Each number is 128 + 32 x the weight over its row's rms, rounded and kept within 0 to 255. Layers, rows and columns count from 0. Numbers have three digits each. The size before them is the row's rms in percent of the matrix's.

# down: layer 5 MLP down (transposed), 320x128, rms 0.264, rows 312-319, columns 64-127
# gate: layer 5 MLP gate, 320x128, rms 0.228, rows 313-319, columns 64-127
# up: layer 5 MLP up, 320x128, rms 0.222, rows 313-319, columns 64-127
down312 101:122136092112070137177120133167110151126106110100059162096109132130115074113136178172070139136100107134142134126117159124166062133106167107106116142038154129165056147115148162128117124081170137
gate313 100:095173178135112076138138114137135084075114117072125128094157095062132158125134089121152158173138162156121161146191130119101072111123143128112085109145150118091129148095165118139141164037145106
up313 100:085117138146120109174147084130118069063118132099109105131162067134166191172149091163078066103144126117125170186156085097130110125160076092157134144140147222165127132187112129127149107153107121
down313 102:179085115153092100115141065124173103150144159196131134103148131079063103049138156148085076138119137153124131106100063149050120155185112109121120144093125108096095163174111150157085118107132080
gate314 104:130125124149190065109101128150167199174179142153140133102137092133105158105127130086098113106153091132096090160165127070146140154135139089114157161204100144140129154101154162125085112147138173
up314 106:162148104124085145173126121111201125102145092089169122133090113141156152147123186083193149124100171135116115105141104142100083111121141131111093091145144150112107102139095103171108205159093122
down314 108:128122147129156131110117119158092109104165134134149133066186097096151160090143028171119120159097111159197121118133128106167146155099107133094140153105133111141137108168105166108116078053142149
gate315 091:179137156141120155143161153142131124111030131146148152124136101187086133142137066099122171123083152123118141143139196106205125073175118172096150081163165096142116102113166097155137077122138142
up315 091:120154154125131139043133151121089120155118105078126101074137138083148165108130179147106152185123165142127110135111115158165180116144093114114074116136204168128162146132163142144159124114107133
down315 094:127181149107116113150104158119117066106127086105103053071091107107136109119210151155169150142142117152170165103136107119165114178122111108099053134134135132165116155116150161107099117071122163
gate316 094:166164044121130122116159145104131114154142086120150096062172103130090112067073153100166124156149089122145100063135106087120104111101082130105133147177191098184081112125110147143119091155089118
up316 093:121196091126057130141155115145135146058136058153119110089113147189113101172179154126143164096132149135123047102086072141112094147170141107143107142082171102144125120098111140160181172114090156
down316 109:081178065161121089182161123167121135187137061077140093123083109130168109055100105093161142146153089134124020069126121161111108112116100184080122171101158149126123128155120117124113157147114115
gate317 107:119222110127061154139104072133087109089170168125140076071115134127141138147107107104101155120053134138068113110137067140076189178133155109178124138137157086133156161137150191104197172161153143
up317 101:088174157128132153151123084129126172069124094169109103116053166164141109171204129151122102146118150101099122160207149177149137156136145158123139160105147121117157123110155172042173171105126109
down317 095:172182106085169141129107127132128110147087132055160167146088075130144146091182091149100154158117156093161115188172117137105106117178145089121162137125119076075135118185136140107117116089192120
gate318 101:104101124089102145142089148113107086142098064150159157133149129084128152065094124130154133136123077121161146134104132161077156095131118128172095069139166107171146152111143117119210120038136082
up318 094:170158086128148163208111149160151166128109162095160146114111125097146133103120161103147110110133137074114165195113131076166182098138148165113158168078109134121142082173160149117146111099151102
down318 103:184121125166130124160122196143091152107141181108188134140143131147116074029133111116126134102133101103156087100136113141131179129123129125163168105094154178135157152136129131126132175092106083
gate319 093:070073045169152132149137111135147125148131151154120139102117065144057178103137124136136129139136155110163124123069169117146128123106071100104051160149128116167148094148071183105067075125107144
up319 090:080158126106133080169122110101109084087164097148147102176147184126094084102117101174113188168161103100155130121173099139093075125127142136137180188106173117105149193139099068136131187158146125
down319 125:136124115146093164152175082114164150149100168105110149129126116143097111255091134160130109133132109174090134125131128121112103183164134162131138077132088142102174167122102166147133122148147138